Weights of a small transformer language model.
Size: 4 heads of 32, vocabulary 4893.
Architecture: LayerNorm before each block, rotary positions, biases, untied embeddings.
Each number is 128 + 24 x the weight over its row's rms, rounded and kept within 0 to 255. Layers, rows and columns count from 0. The size above them is the row's rms in percent of the matrix's.

# layer 2 MLP up, 768x192, rms 0.0557, rows 206-223, columns 0-191
size [104  78  84 112 108 104  57 102 107 120  99 102 103  89  81 108  82  88]
[[104 164  89 120 143 111 127  97 133 135 108 170 127 143 148 106 136 102 129 159 146 118 140 176 173 111 125 131 151 162 150 104 113 138 114  81 151 158 107 156 142  98 156 105 108  99 142 143 149 127 154 110 120 121 143 102 180 134 117 106 134 134 153  99 152 149 117 118 185 134 120 123 101 130 126 118 123  81 129 104 134 106 104 112 133 134 153 102  87 105 139 131 136 176 107 164 136 153 138 102  60 122 148 125 148 113 111  51 136 129 108  95 132 119 143 152 136 146 161 125 121 136 180 138 129  85 106 129 119 152 116 148  98 122 110 118 129 128 128 125 106 171 131 106  98 129 105  99  96 133  92 166  91 162 111 144 182 120 107 115 189  99 127 127 127 146 124 118 105 165 121  69 122  77 169 132 118 114 105 129 131 133 153 133 121 120 106 149 125 115 143 130]
 [ 95 185 142  97 111 184 139 145  83 149 134  97 144 125 139 156 142 143 106 146 115 158 151 193 137 162 111 134 155 139 116 121 128 111 128  92 123 135 152  97 136 147 135 144 160  72 126 130 164 119 128 124 131 134 104  80 150 130 158 116 145 113  93 115 132 103  97 100 137 140 122  96 166 123 161 133 101 165 135 131 130 117 119 102 104 143 135 119 141 155 115 145 131 155 137 134 113 126 140 121 170 147 125 126 153 104 157 148 118 133 101  84  93  91 129  95 118 148 147 108 141 140 140 124 123 112 148 101 116 126 183 113 144 159 114 167 185 187 107 132 110 111 154 151 149 116 136 116 146 158 136 116 147  53 114  85 140 111 117 107 157 106 155 146 112 145 129 155 137 160 133 143 123 134 109 152 119 133 147 115 119 114 158  88 135 131 103 177 104 153 177  94]
 [126 120 131 112 134 114 124 121 146 124 151 103 143 106 140 150 134 155 123 169 126 134 131 146 157  94 127 155  97 127 153 124 141  88 114 124 165 127 178 130 131 109 124 110 110 108 134 139 121 100 167  82 167 108  82 136 137 131 152 151 129 118 148 126 138  83 120 117 131 139  83 141 139 122 146 126  95  97 141 131 191 111 143 104  91 153 155 109 121 143 114 112 146 128 119 145 124 118 128 126 140  90 145 136 135  84 154 106 102 111 130 123 133 141  93  92 134 118 152 156 114  98 143 107 124  85 162 111 134 108 177 102 150 123 115 208 133 125  91  89 118 113  96 100 104 121 129 119 129 118  93 157 154 113  84 118 116 153 137 131 208 131 145 135 141 158  94 111 126 133 102 177 112 120 144 125 131 159 100 136 167 202 109 113 134 166 117 167 106 131 143 164]
 [114 144 158 151 139 148 150 140 178 155 157 118 150  85 121  91 136 124 157 137 139 112 125 132 136 168 139 186 150 172 180 101 123 123 116 104 107 101 111  67 154 122 169 102 141 125 139 106 119 109 119  80 128 115  80 134 111 137 101 108 141 143 117 129 168 105 150 100 111 147 163 155 148 159 106 141 100 165 130 147 135 171  99 118 131 154 126 118 123 153 135 139 147  95 122 138  94 139 112 102 133 149 137 141 115 118 161 101 110 113 141 120 130  52 179 123 149 121 163 123 154 136 101 142 125 173 124 120 145 135  90 146 117 132 125 138 170 129  64 191 130  98 129  80 114 160 130 113 130 136  98 114 130 122 138 134 102 180 124 145 132 124  77 118 105 161  99 121 100 115 123 119 131 104 118 118 106 132 120 153 138 135 156 101 128 142 124 134 101 133 115 100]
 [123 157 158 135  72 114 162  83 145 136 141 153 141 142 160 132  94 150 152 125 153 160 187 140 125 160 103 149 143  76 153 109  98 159 140 127  92  84  85 116 141 140 148 145 144 139 103  98 137 108 177 172 117  99  91 158 156 143 115  84 142  98 118 116 156 124 113 122 135 120 111 142 125 126 118  90 114 126 135 118 123 139 115 107 196 120 138 144 133 116  95 147 127 135 140 139 112 109 126 167 138 133 110 118 130 134 107 129 142  90 126 102 106 136 117  89  99 159 110 113 133 110 146 129 166 132 152 132 164 146 129 130 118 155 160 175  83 133 100 146  99 118 127 136 179  90  98  98 128  96 112 110  86 143 172  89 150 162 134 151 110 104 152 140 156 114  91 105 124 157 116 143 109 150 144 117 138 126 134 122 143 141  62 141 106 114 128 147  96 155 122 120]
 [134 146 139 125 116  96 154  80 134 108 115 146 129 153 112 133 139 147 134 128 121 161 104 130 106 121 163 125 143 141 141 121 112 147 106 163 181 150 142 100 120 125 158 136 143  85 129 123 141 131 132 139 114 142 128  94 119 121 104  99  93 135 127 127 159  76 152 130 118 125 128 154 144 158 119 100 173 137 150 156 100 150 162 134 142 125 150  95 126 143 171 137 144  82 138 141 105 111 111 123 103 102  99 106 135 161 162 121 142 151 155 110 103 101 138 116 121 157 100 138  94 113 128  85 140 152 124 143 154 119  79 123 107 176 156 130 123 130  86 144 127 181 132 117 133  98 142 157  95 100 146 125 158 122 128 144 148 103 151 170 185  73 113 147 106 127 124 138 103 112 134  49 137 128 136 158 110  95 126 141 112 178  94 161 140 111 103 130 107 111 174  68]
 [144 141 152  98 131 146 147 143 107 129 137 133 122 114 143 161 131 130 126  81 155 117 117 125 152  72 110 136 123 113 170 145 128 111 102 142 119 101 114 148 129 121 109  62 142 117 124 120 142 134  99 148 130 151 111  90 145  68 132 164 124 106 119  89 117 131 144 138 105 140 148 206 109 127 110 154 131 127  95 111 120 142 131 100 188 136 125 135 115 152 159 137 133 137 138 141 119 136 141 132 123 150 130 101 119 123 154 135 161 156 147 149 136 131 148 126 162 109 118  91 123  72 137 158 162 142 141 158 173 129 149 103 128 123 171 160 115 162 131 136 121 148 107 126  89 136 129 112 144 106 120 158  93 163 130 101 102 116  79 162 116 136 149 169 136 159  96 160 156 111 127 131 135 161 136 137 133  95 105 141  92  96 152 133 150 105 101  82  46 171 144 136]
 [128 154 109  98 169 107 119 115 115 125 123 178 136 168 150 100 118 148 111  89 175  97 117  66 106 125 188 170 126 140 157 135  98 141 126 121 105 161 143 115 169 105 149 110 145 146 144 102 118 157 116 129 150 146 144 165 110 125 134  74 145 120 156 151  92 132 107 106 160 134 148 158 123 150 113 106  88 113 114  99 105 152 127 120 163 131 154 144 127  98  96 125 136 141 102 131 118 146 170 119 149 151 151 121 108 103 162 142 161 124 118 117 185 117 192 103 166 114 177 149 125 138 141 109 135 115 135  96 134 128 170 113 116 118  84 143 114 125 117 143 154  82 109 156 113 119 151 138  95 121 130 138 126 137 141 143 134 136  86 119 165 121 147  84 131 122 118 108 129 107  95 151 168 170 108 158 132 159 136 102 129  72 146 148 108 128 143 150 114 131 125 132]
 [126 135 130 127  83 109 160 112 157 159 143 153 111 127 131 119 136  92 135 138 143 123  77 126 141 159 149 124 150 133 178 138 119 184 110 125 162 132 137  95 122 132 108 120  87 125 140  85 146 149 149 110 135 122 123 131 113 114 131 123 175 141 105 156 158 141 119 166 123 120 114 141 109 123 133 123  87 128 109 116 151 140  87 118 147 140 128 113 109 105 142 124  92 182 116 126 103 150 111 125 138 135 164 146  74 112 121  88  97 141 106  89 128  94 144 119  93 169 173 134 137 141 142 154  80 108 134 103 115 180 125 108 164 147 126 122 113 159 107 154 128 189 120 125  87 135 131 123 108 110 130  66 105 144 141 123 138 101 106 104 160 152 125 127 126 112 105 121 124 137 101 148 133 154 151 117 101  77 140 125  90 157  84  36 138 137 122 137 133 122 109 146]
 [110 158 110 104 143 137 144 167  74 157 120 132 140 132 129 118 178 131 154 149  98  66 170 135 111 108 132 160 149 103 153 122  70 125 135 136 158 118 119 116 126 118 119 117 103 113 150 178  98 126 175  68 107 146 119 162 164  97  84 114 115  98  62 114 165 110 106 135 123 107 167 104 151 159 143 101 104 113 118  94 133 129 140 135 118 104 122  84 133 118 106 203 161 121 156 123 119 143 113 139  95 111 112 107 128 139 133 148 125 149 138 100 119 160 116 156 139 141  87 139 115 135 137 150 112 136 124 146 119 132 146 115  97 121 110 169 138 161 152 173 110 127 131 115 140 147 155 139 116 127 109 125 134 149  88 125 145 112 123 136 153 122 108 148 127 149 150 133 107 152  99 157 127 109 161 145 141 123 159 133  96 112 156  91 115 172 150 127 127 138 179 161]
 [118 133 143 165 108 138 114 114 123 139 153 147 116 159 129 107 144 114 112 106 103 105  88 103 113 152 132 104 125 120 192 153 152 138 102 141 133 124 118 116 131 140 110 145 129 125 115  90 165 124 164  87 102 160 120 111 154  99 131 128 123 163 166 166 111 155 139 157 135 152 174 132 130 129 151 134 103 142 153 176 147 143 145 127 150 169 120  88 128 125 123 159 150 119 151 104  86 148  79 101 137 140 101  79 179 124 154 118 145 100  95 130 154 120 129 138 109 116 129 109 127 107 104 139 125 123 130 132  68 136 109 133  98 146 108 199 109 137 121 117 143 142 137 110 138 114  88 139 133 116 132 127 117 151 122 110 114 170 108 135 106  90  97 157 153 136 120 156 130 113 104  86  90 151 106 135 120 117 133 142 181 174  87 145 132  59  81  97 145 134 116  99]
 [132  95 137  94 155 113 128 110 124 118  94 135 142 156 167 121 181 125 148 122 138 119 187 130 112 106 149 155 140 146 165 161 148 149 104  95 131  63 135 120 118 101 136 157 125 114 102 103 159 100 130 126 123 139 157 118 141 102 150  62 112 137 118 102 147 117 132 131 119 129 119 130 106 103 169 188 129 145 121 143 123 147 134 148 146 115 105 140 124 137 117 139 152  91 146 139 119 135 111 158 119 196 133 138 153 124 139 111 130 112 145 127 121  93 140 126 131 116 136  99 138 119 127 122 169 134 142 124 145 150 139 109 111  85 121 108 140 136  74 147 134 160 142  90 131 117 119 160 104 110 151 115 108 101 152 161 150 188 106 170 139 165 129 126 147 129 112 134 103  93 157  97 105 139  96 132  87 104 158 180 117 141 133  97 119  70 120 177 184 110 106 111]
 [146 119  90  68 117 133 118 120  92 124 133 159 145 157 120 109 107 148 105 140 106 151 113 106 131 139 135 141  92 109 161 116 120 149 104  99 160 149 122  83 187 177 181 147 153 133 101 114 137 106 156 111  93 152 143 129 137 131 165 124 112 118  95 134 136 123 143 126 150 134 133 145 122 113 162 142 124 148 159 117 152 151 151  93 196 121 156 132  93  87 136 119  90 109 165 146  94 122 133 180 125 157 123  80 146 148 139 112 159 119 107 116 129 114 116 112 114 117 111 152 115 109 125 103 107 141 179 101 123 141  79 139 100 123 102 157 125 141 101 137 129 119 140 104 122 139 139 117 127 117 136 119 143  89 136 115 119 159 121  98 145 133 123  97 155 147 148 160 182 116  85  70 137 125 114  93  88 142 161 128 177 164  98 135 158 133 150 121 146 123 133  88]
 [122 146  96 101 122  85 140 172  84 167 110 130  92 124 166 114 128  71 118 101 106 104 138 123 158 108 160 139 165 113 149 124 138 184  86 116 125 119 153 165 119 124 138 145 131 121 137 149 151 150 143 148 157 129 148  64 133 156 142 112 115 127 102 101 152 135 103 149 106 153 124 171 134 147  98 138 115 144  86 116 166 112  80 110 123 115 131 137 121 109 135 132 131 148 102 163 118 114 102  82 162 123  89 125 130 135 139 110 127 126 172 154 122  89 148 106 141 105 152 128 113 132 117 160  75 141 139 140 123  93 136 143 120  98  85 144 117 164 101 127  94 137 125 148 105 152 122 182 125 142  93 184 128 145 156 134 154 122  90 136 121 133 130 107 135 107 143 127 142 127 130 140 127 123 151  69 131 114 143 191  77 157 126 134 137 115 140 149 126  92 129  98]
 [118 102 133 115 135 128 144  96 137 120  90 159 114 106 133 180 138 127 116  71 124 141 154 151 136 162 114 148 156 131 147 128 120 177 150 150 116 106 105 149  83 147 135 141 100 140 115 143 143  98 122 137 139 122 103  88 147 149 165 158  92  95 128 109 118 107 130 112  79 151 128 165 175 122 172 131  81 137  82 148 124 139 118 123 138 152 147  85 149  82 136 156 120 150 151 135 113 131  80 129 121 122  98 137 113 121 132  81 132 124  94 114 126 118 153 114 138 123 145  76 125 133 148  97 116 150 138 138 149 129 115 117 117 128 177  89  96 141  85 101 170 149 169 138 115 104 183 138 147 121 102 151 135 128 174  68 122 172 139 114 151 162  94 140 137 161 114 154 152  99 161 161 107 138 117 139 134 119 114 158 131 111 120 150  96 121 127 160 151 126 150 128]
 [123 161 158 138 129 163 108  91  95 155 108 127 120 148 140 118 170  93 125  85 157 117 139 100 129 107 163 117 139 127 106 135 111 142 168 134 166 123 149  63 148 126 137 163 143 136 155 127 186 122 117 111 133  98  95 119 156 157 104 135 135 127 119 140 165 128 116 144 117 145 110 118 127 107 135 148  93 198  48 122 148 112 147 139  92 109 135 161 147 116 147 166 169 111 123 117  93 148 141 120 131 139 122  97 106 135 116  88 166  92 120 129  90 148 128 117  96 132 124 120 145  71 155 159 100 124 132 131 135 121  93 151 142 173 170 140  96 160 120 171 111 141 121 114 128  88 138 159 131 140 119 149 129 129 120 157 122 123 100 138 127 137 127 135 113  91 128 143 103 123  77 135 102 115 139 129  93 141 105 156 169 106  85 107 107 162 111 152 127 105 110 130]
 [ 99 108 108 125 168 117  83 142 150 143 129 208 150 145 100 144 108 148 126 127 163 166 109 149 166 129 115 113 126 134 111 140 135 164 115  97 113 142 107 177  92 144 147 123 117 144 137 129 129 117 141 128 121 124 122 151 140 143 123 154 140  87 103 139 188 106 160 104 137 129 128  89 142  77 110 117 133 114 125 142 155 135 139 126 128 180 127 151 140  96 160 161 115 148  83 138 127 109  72 123 121 120 105 138 143 123 139 128 174 117  95 112 122  83 143 164 115 115 166 153  68  97 137 155 120 141 155 140 115 149 107 127 118 122 135 123 109 189 133 170 138 128 140  87 134 108 137 141 128 132 117  74 126 172 160 171 121 114 114 118 109 118 131 104 140  93 149 124  94 119 142 119  95 134 126  62  86  91 128 107 131 123 111 123 120 102 109 138  90 132 105 120]
 [120 152 101 103 127 172 107 178 129 134 112 136 135 161 147 124 156 162 123 103 111 132 168 151 112 122 120 129 165 106  69 111 144 155  94 103 145  69 165 122 159 139  84 124 116 101 110 151 174 124 118 127 123 134 130 115 129 154 140 147  99 102  85 132 122 114 146 106 114 121  80 152 133 110 117 139 118 134  59 113 125  97 110 116 126 125 132 140 113 115  98 138 118 120 121 151 104 163 124 177 133 134 109 145 144 135 139 120 125 147 138 131 147 103 183 162 111 135 131  90 104 153 137 172 157 189 118 127 134 137 101 154 128 114 155 122 118 145  94  75 131 132 118 136 143 121 155 123 132 109 108 112 127 156 109 147 110 130 138 118 148  99 135 103 121  80 123 134 119 146 165  90 116 148 115  81 104 122 151 128 121 100  86  92 147 165  97 112 150  82 192 106]]
# layer 2 MLP down (transposed), 768x192, rms 0.0399, rows 206-223, columns 0-191
size [ 95  73  74 117 106 108  46 109 103 125  98 112 104  84  80 110  76  86]
[[124  89 151 130 118 127 128 157 113 123 168  83 126 119 114 125 120 163 131 110 126 124 128  90  93 152 122 149  96 111 132 148 129 138 140 197  96 114 162 120 110 161  90 132 153 124 127 116 119 132  89 125 146 118 118 150  88 128 140 134 120  81  92 143  92 120 139 124  62 118 123 128 136 124 132 135 136 155 110 159 127 149 136 125 126 122 135 141 134 130 128 126 127  82 141  99 103  94 115 138 177 133 110 122 123 146 171 218 142 128 149 159 110 139 117 104 139  95 119 135 130 114  88 124 141 145 134 112 152  93 129 106 166 118 141 128 124 134 114 121 120  92 133 144 177 137 144 132 171 103 157 100 155 119 129 133  70 122 152 138  75 176 138 122 129 127 106 141 157  81 130 166 133 172 222 113 121 115 161 103 132 128 101 128 141 121 124 107 118 135 104 128]
 [153  67 135 158 146  92 114 107 163 128 123 151 121 124 105 113 107 126 158  93 151 110 111  77 113 116 147 143 102 116 157 129 131 133 117 160 149 116 115 144 135 124 124 132 101 198 139 147  98 127 141 143 134 125 173 184 123 108 111 133 114 147 153 141 142 139 176 139 132 136 132 172 102 139  76 125 129  77 120 120 131 141 144 157 141 119 130 127 100  88 151 123 141 111 131 142 129 142 139 143  76 106 114 141 117 168  91  88 156 131 148 146 163 174 138 169 123  97 125 154 103 122 111 128 126 142 117 151 132 128  84 149 104  79 143 107  80  87 154 136 130 134 105  95 108 146 133 135 106  70 109 141 114 187 154 167 120 153 140 139 113 150 122 122 150 109 108 116 127  81 105 119 128 123 166 114 134 139 118 147 142 136 101 142 122 141 182  85 140 121 104 154]
 [137 136 136 123 105 127 135 132 108 127  87 154 111 154 106  98 127  99 123  85 125 134 137 121  97 152 150 107 159 128  95 149 125 177 124 136  93 136  70 121 127 145 138 147 149 117 126 118 127 149 102 162 101 143 195 116 138 126 117 102 140 136 102 130 136 177 127 140 142 126 151 126 111 142 114 141 161 155 103 112  91 128 118 147 140 103 100 128 124  91 143 153 122 125 132 110 113 145 118 139 112 172 111 121 123 147  86 129 162 151 126 132 122 111 184 165 124 132 105  93 154 150 106 147 117 159 105 149 132 129  89 158  91 113 142  62 122 134 178 163 142 146 151 151 157 149 123 135 109 135 165 107 111 134 184 137 144 116 133 145  55 128 108 127 121 121 155 158 130 124 134  71 134 131 161 140 116  87 144 128  91  61 152 126 134  80 120 101 154 132 125  88]
 [141 106 103  86 113 102 118 104  91  96  79 138 111 160 153 166 133 136 111  98 130 144 133 119 127  98 120  66 115  84 108 164 117 108 148 149 142 145 123 175  91 115  88 145 108 123 132 160 125 144 141 160 140 138 198 121 158 126 151 131  95 110 120 125  82 143 121 143 140 115 100 119 106 125 176 131 163 115 116  93 126  85 170 148 128 126 127 126 147  96 133 136 119 174 120 124 149 112 139 142 111 105 135 114 126 128  90 128 144 129 125 122 125 197  77 134  97 123 100 145  97 105 144 115 130  97 152 138 125 138 152 131 146 141 148 126  80 148 198  77 139 154 150 173 157 110 131 141 138 115 154 125 142 142 115 124 180  96 130 137 127 116 189 117 150  91 144 119 135 150 126 136 124 145 160 128 135 126 117 110 124 134 111 155 106  97 139 116 134 146 129 163]
 [129  96  97 118 178 142 101 159 110 107 100  99 107 125  93 126 179 118 112 133 103  97  84 122 130 105 157 107 102 184  97 135 141  84 100 117 147 170 171 150 123 115 105 116 120 113 147 159 109 155  57  97 150 153 177  99  75 118 156 164 116 148 160 128  83 137 125 121 123 135 143 106 130 136 141 147 140 141 131 134 142 124 152 144  68 135 133 108 125 138 169  92 137 136 129 136 155 153 132 107 102 127 153 131 137 114 148 104 127 162 130 154 134 108 152 156 162 121 133 151 117 145 119 113  96 122 106 133 103 125 119 138 132  99 116 110 160 129 159 113 162 131 120 117  85 158 151 137 128 159 148 141 177 114  91 168 102  98 116 118 139 139  86 106  93 151 167 146 117 106 128 105 151 104 169 140 116 120 127 131 108 114 183 114 145 142 139 106 154 108 121 139]
 [126 103 118 132 123 161 108 166 143 146 136  97 144  99 150 137 136 109 123 117 130  83 160 135 133 145 106 125 118 137 115 134 148  98 137 100  92  93 103 165 126 136  94 125 129 170 139 125 116 107 116  99 137 101 126 165 155 127 153 164 167 138 118 122 101 177 113 124 141 112 123 112 138  85 150 151  96 125 108  90 151 119  85 129 131 136 101 145 145 119  82 116 115 177 118 135 142 158 133 141 146 148 151 137 122  66 100 132 124 118 100 149 156 152 124 130 132  96 155 113 168 138 114 178 119 112 135 113 102 133 173 132 157  96  93 129 128 129 180 113 133  87 108 122 122 156 125 104 164 141 109 129  93 157 128 120 107 154 117  78  69 176 134 125 150 138 131 116 143 133 118 208 117 109 147 110 142 153 121 128 148  90 153  85 108 144 158 132 149 141  86 165]
 [110 118 100 161 135 105 121 124 154 135 128 127 147 132 116 105 126 132 126 167 111 124 144 107 102 172 143  97 132 137  75 118 127 140 147 117 118 154 130 116 135 147 170 197 120 132 124 129 118 125 170 128 148  99 142 140 104 179 104  89 125 150 115 162 148 129 108 114 155 129 103  58 160 128 132 118 121 132 139 150 131 101 122 152  84 114 141 115 153 109  87 126 135 121 110 123 139 127 113 118 142 107 134 160 133 150  84 131  97 128 123 128 115 121 111 104  88 145 129 162 155 163 107 114  88 123 122  87  93 117 114 153 106 127  86 110 149  91 118 131 121 115 131 116 165 114 123 137 115 130 141  99 174 100 123 152 153 144 178 110 143 138 114  86 122 101 149 102 107 145 112 116 125  88 140 121 115 144 150 123 182 141  91 116  93 134 172 186 211  86  98 133]
 [121 111 147 157  89 147 140 145 131 127 126  95 122  93 123 150 148 117 141 166  86 153 132 167 175 137  81 100 127 135 111 119 147 120 132 144 156  96 111 151  96 158 104 147 110 103 114 155 136  97 140 122 103 131 118 100 144 132 125 158 108 156  98 122 151 125 139 140 109 129 107  99 143 108 151 160 157 138 133 164 146 108 116 138 109 150 123 114 127 177 165 146 130 128 141 137 138 122  91 141 108 109 102 129 136 162  93 102 109 144 134 136  59 143  61 162  87 142  94 121 126 127 101 141 129 138 120 173 127 133  84 155 168 149 156 135 133 133 135 107  87 162 150  78 143 140 105 116 182 126 122 104 117 124 108 119 139 137 164 148  90 119 118 158 118 136 129 141 142 150 161  99  99  73 166 112 128  79 121 158 133 191  95 116 153 108 110 108 110 139 124 121]
 [141 122 118 120 189 129 117 138 115 114 115 114 145 140 136 118 120 153 127 117 117 132 159 134 127 105 107 135  87 121  82 109 141  74 130 131  90 130 106 164 142 116 147 133 179 121 127 162 112 105  94 139 122 129 138 132 144 134 113 113  92 122 142 109  91 117 124  74 139 131 127  99 142 127 110 136 156 133 136 133 102 121 164 129 108 122 140 130 144 133 106 157 144  61 143 140 153  96 128 131 111 127 101 112 166 147 139 154 161 130 141 158 123 159 126 152 167  92 100 125 107 123 120 116 174 139 102 156 141  74 143 144  84 109 126 111 154  88 139  92 118  74 127 113 169 116 119 125 151 143 131 180 164 109 105 130 137 158 138 147  90  97 145 137 122 164 138 144 127 112 154  99 124  85 154 137 152 178 116 131 158 106 173 220 105  99 136 107 121 151 127 115]
 [132  95 136 126 105 119 131  98 175 111 128 111 111 134 131 141  72 123 111 101 166 164  94 120 158 143 129  98 114 148  99 143 174 144 125 115 119 135 166 135 130 131 165 146 147 147 127  86 165 132  89 179 148 120 133  76  91 150 174 144 158 180 179 127 105 151 162  98 143 159 112 160 105  89 128 159 154 134 128 168 122 126 119 123 151 141 150 184 123 125 145  54 119 129 105 149 136 119 149 116 147 143 119 126 120 105 128 110 123 103 133 160 130 100 156 100 113 127 170 109 131 129 131  95 141 132 121 109 136 119 113 125 152 147 151 107 105  96 102  88 125 139 121 139 117 131 119 140 147 125 146 123 126 109 142 137 128 153 131 112 114 149 130  91 139 105 129 135 147 103 175  83 121 151  72 111 123 121 108 136 151 144 121 167 134  58 109 127 117 132  80  99]
 [146 127 122  94 143 114 142 142 151 129  98 101 159  86 124 151 113 168 130 163 163 142 166 168 137 103 133 151 123 130  68  81  99 129 144 113 130 139 127 135 133  94 131 119 124 145 148 162  94 120  97 158 145  87 140 150 126 150 120 132 150  94  80 109 143 118 116  91 123 116  96 134 123 123  99 123 145 117 108  86 100 110 113 121 114  97 117 148  98 124 122  86  91 156  90 152 169 111 178 168 105 118 159 173  93 129  89 125 119 146 147 121  93 135 128 114 141 142 128 123 132 126 141 133 112 139 125 123 179 108 132 129 148 103 139  84 143 118 126 136 121 101 124 145 128 121 163 114 130 134 118 133 139 114 127 148 143  85 128 117 149 169 167 110  92 134 138 117 121 140 143 166 165  91 176 125 126 128 121 134  90  92 161 113 115 216 178 163 116 128 137 144]
 [125 190 118 172  95 150 109 142 136 144 160 135 121  82 103 148  90 160 109 122 113 122  80 123 157 134  98 103 114 105  81  90 126 107 171 154 136 181 127 124 143 157 116 114 135 154 143 142 103 172 132 124 126 105  88 133 127 136 110 190 139 122 120 164 121 132 111 106 146 133 137 125 149 164 111  84 108 118 118 113 128 114 130 102 123 155 155 112  95 115 151 117 106 180 107 124 131 110 149 112 130  62 129 101 124 140 125 141 138 131 113 123 138 147 123 126 120 135 119 142 115 135 113 141  85 134 127 141 122 123 122 154 139 180 138 149 107 124 169 106 128  84 124 150 129 158 154 109 165 133 106 161 144 158 111 106 108  75 144  85 117  86 127 126 125 138 136 127 165 154  91 142 136 118 154 116 165 155 104  96 145 116 136 152 129 178 125  79  71 130 167 139]
 [121 139 154 211 138 118 147 135 150 144 120 103 109 109 119 155 135 121 148 128 140  91 129 158 128 116 128 119 157 136  96 141 130 122 137 145 103  96 131 161  68  70  67 111 100 126 151 149 120 157  88 137 169 117 113 128 110 120  90 117 149 136 165 121 113 136 121 107 105 149 135 125 138 135  76 123 110 107  98 140 112 111 120 146  92 140 115 119 164 181 128 134 185 154 105 121 161 129 124  83 134  87 152 157 121  87 136 132  86 134 142 126 124 151 132 135 134 154 147  89 149 146 125 157 166 128  83 135 147 100 166 122 159 143 150 111 138 117 156 132 118 130 113 141 139 112 138 137 134 127 135 123 130 159 136 144 127 108 139 147 119 110 133 154  97 110  91 101  87 144 159 199 128 125 182 150 151 105  98 134  96  89 166 128  90 105 115 130 124 130 140 148]
 [126 110 159 141 149 160 114 105 187  91 142 134 179 128  88 133 144 186 148 153 159 156 110 117  98 151  80 134  86 139 123 140 122  77 174 134 120 123 102  92 123 138 106 114 123 120 121  88 116 119 124 124  90 122 102 196 128 107 105 131 133 131 166 130  96 128 140 101 151 118 128  73 135 101 163 120 128 118 163 160  97 134 178 139 130 147 125 127 119 159 113 156 127 129 157  88 128 143 137 185  88 136 170 136 132 105 115 133 120 135 105 122 135 154 123 151 106 141 137 126 144 114 125  91 173 121 123 120 125 147 122 130 143 145 170 103 141  84 149 129 167 119 119  94 151 102 123  86 148 102 162  87 123 112  96 119 123 135 174 120 138 120 147 130 138 143 119 122 115 132 126 109 129 137 125 176 134 134 111  72 181  94 114 120 114 143 114 103 109 142 124 151]
 [147 166 114 138 128 136 114 154 108 136 158  89 138 150 133  98 136 128 135 182 136 126 107 105 118 110 138 117  96 131 109 132 131  77  94 115 139 148 139 124 181 106 118 122 162 107 153 129 112 170 154 127 105 138 146 151 111 108 105  87 174 160 106 151 155 139 123 161 183 110 118 111  92 130  73 126 171 130 166 118 121 129 146 125 117 120 110 149  91 181 101 113 128 108 106 141 144 121 169 130 128 130 159 120 137 131 116 184 119 129 160 138 121 137 107 154 132 130 113 185 123 110 109 167 138 106 136 101 116 125 129 141 146 134  78 159 171 134 185 157  80 116  93  97 140 149 106 135 115 122 154  97 129 141  93 184 150  97 121 126 106  88 165 127 114 104 145 115  94 149  82  88 126 122 145 121 115 153 136 106 137 153 128 112 153 135 126 116  99 130 102 125]
 [148  85  94 131 117 107 155 165 166 107 138 139 139 131 108 151 109 153 121 172 103 145 127 161 121 138  93 134 116 123 147 122 144 137  83 128  99 127 100 191  87 123 100  84 126 108 118 126  68 155 146 143  99 151 147 136  85 109 161 110 113 109 153 121  82 126 147 135 143  94 143 150 140 132 122 103 145  93 208 139 102 142 104 117 155 157 102 107 128 143 105  97  88 157 111 139 158 105 118 124 145 109 141 180 144 137 147 170  86 152 145 125 155  91 108 131 163 113 126 134 126 155 103 100 158 127 148 129 111 135 147 110 114  80  99 127 137 102 138 100 145 130 132 156 116 170 125  82 141 121 134 110 134 129 153 103 139  99 156 113 124 102 119 113 155 144 122 110 136 138 178 112 161 149 136 114 147 126 155 120 109 173 161 126 145  86 150  97 127 143 128 131]
 [154 153 139 124  86 140 181 121 128 124 142  54 113 107 156 111 170 108 121 140  98  87 135  97  69 120 125 142 128 120 154 106 113  79 135 145 133 116 138 108 156 119 108 116 136 121 120 123 134 144 114 127 142 126 144 102 107 120 128 108  97 158 164 122  58 145 104 157 106 113 128 174 117 171 154 131 118 130 148 147 111 113 115 123 124  87 117  84 104 162 104  84 140 109 160 124 114 163 167 135 128 132 159 113 115 126 124 121  93 139 160 130 134 163 101 108 145 141  99  95 192 145 116 122 132 105 101 116 137 131 151 126 137 132 117 111 141  71  98  89 116 142 121 172 130 130 127  99 126 111 133 158 144  93 101  76 135 140 147 137 144 133 132 151 125 169 107 140 142 145 126 123 174 111 150 177 158 174 126 126 127 151 142 125 131 153 150 122 177 119 156 139]
 [130  92 141 151 117  99 157  88 118 116 149 134 137  96 103 126 109  85 135 159 150 133  92 112 135 128 140 128 100 154 189 131 117 101 156 148 110 191 104 132 101 121 171 118 129 149 156 115  86 143 138 117 127 114 139 149 127 113 108 108 155 148 190 134 139 140  96 147 150 147 155 100 137 140 153 108 116 127 194 153 136 147 160 134 118 111 120 106 131 142 180 113 134 138 125 104 152  86 109  71 115 125 162 103 131  96 120 114 121 105 130 124  98 146  81 101 126 117 130 156 123  83 121  84 104  63 150 125 124 127 146 124 122 133 123 133 117 110 168 152 137 111 137 103 108 127 119 126 132 138 148 134 131 104 152 135 148 140 114 131 110 150 121 144 132 169 131 127 116 114  86 163 138 108 142 182 127 141 117 107 137 154 157 162 113  84 164 150 107 165  60 150]]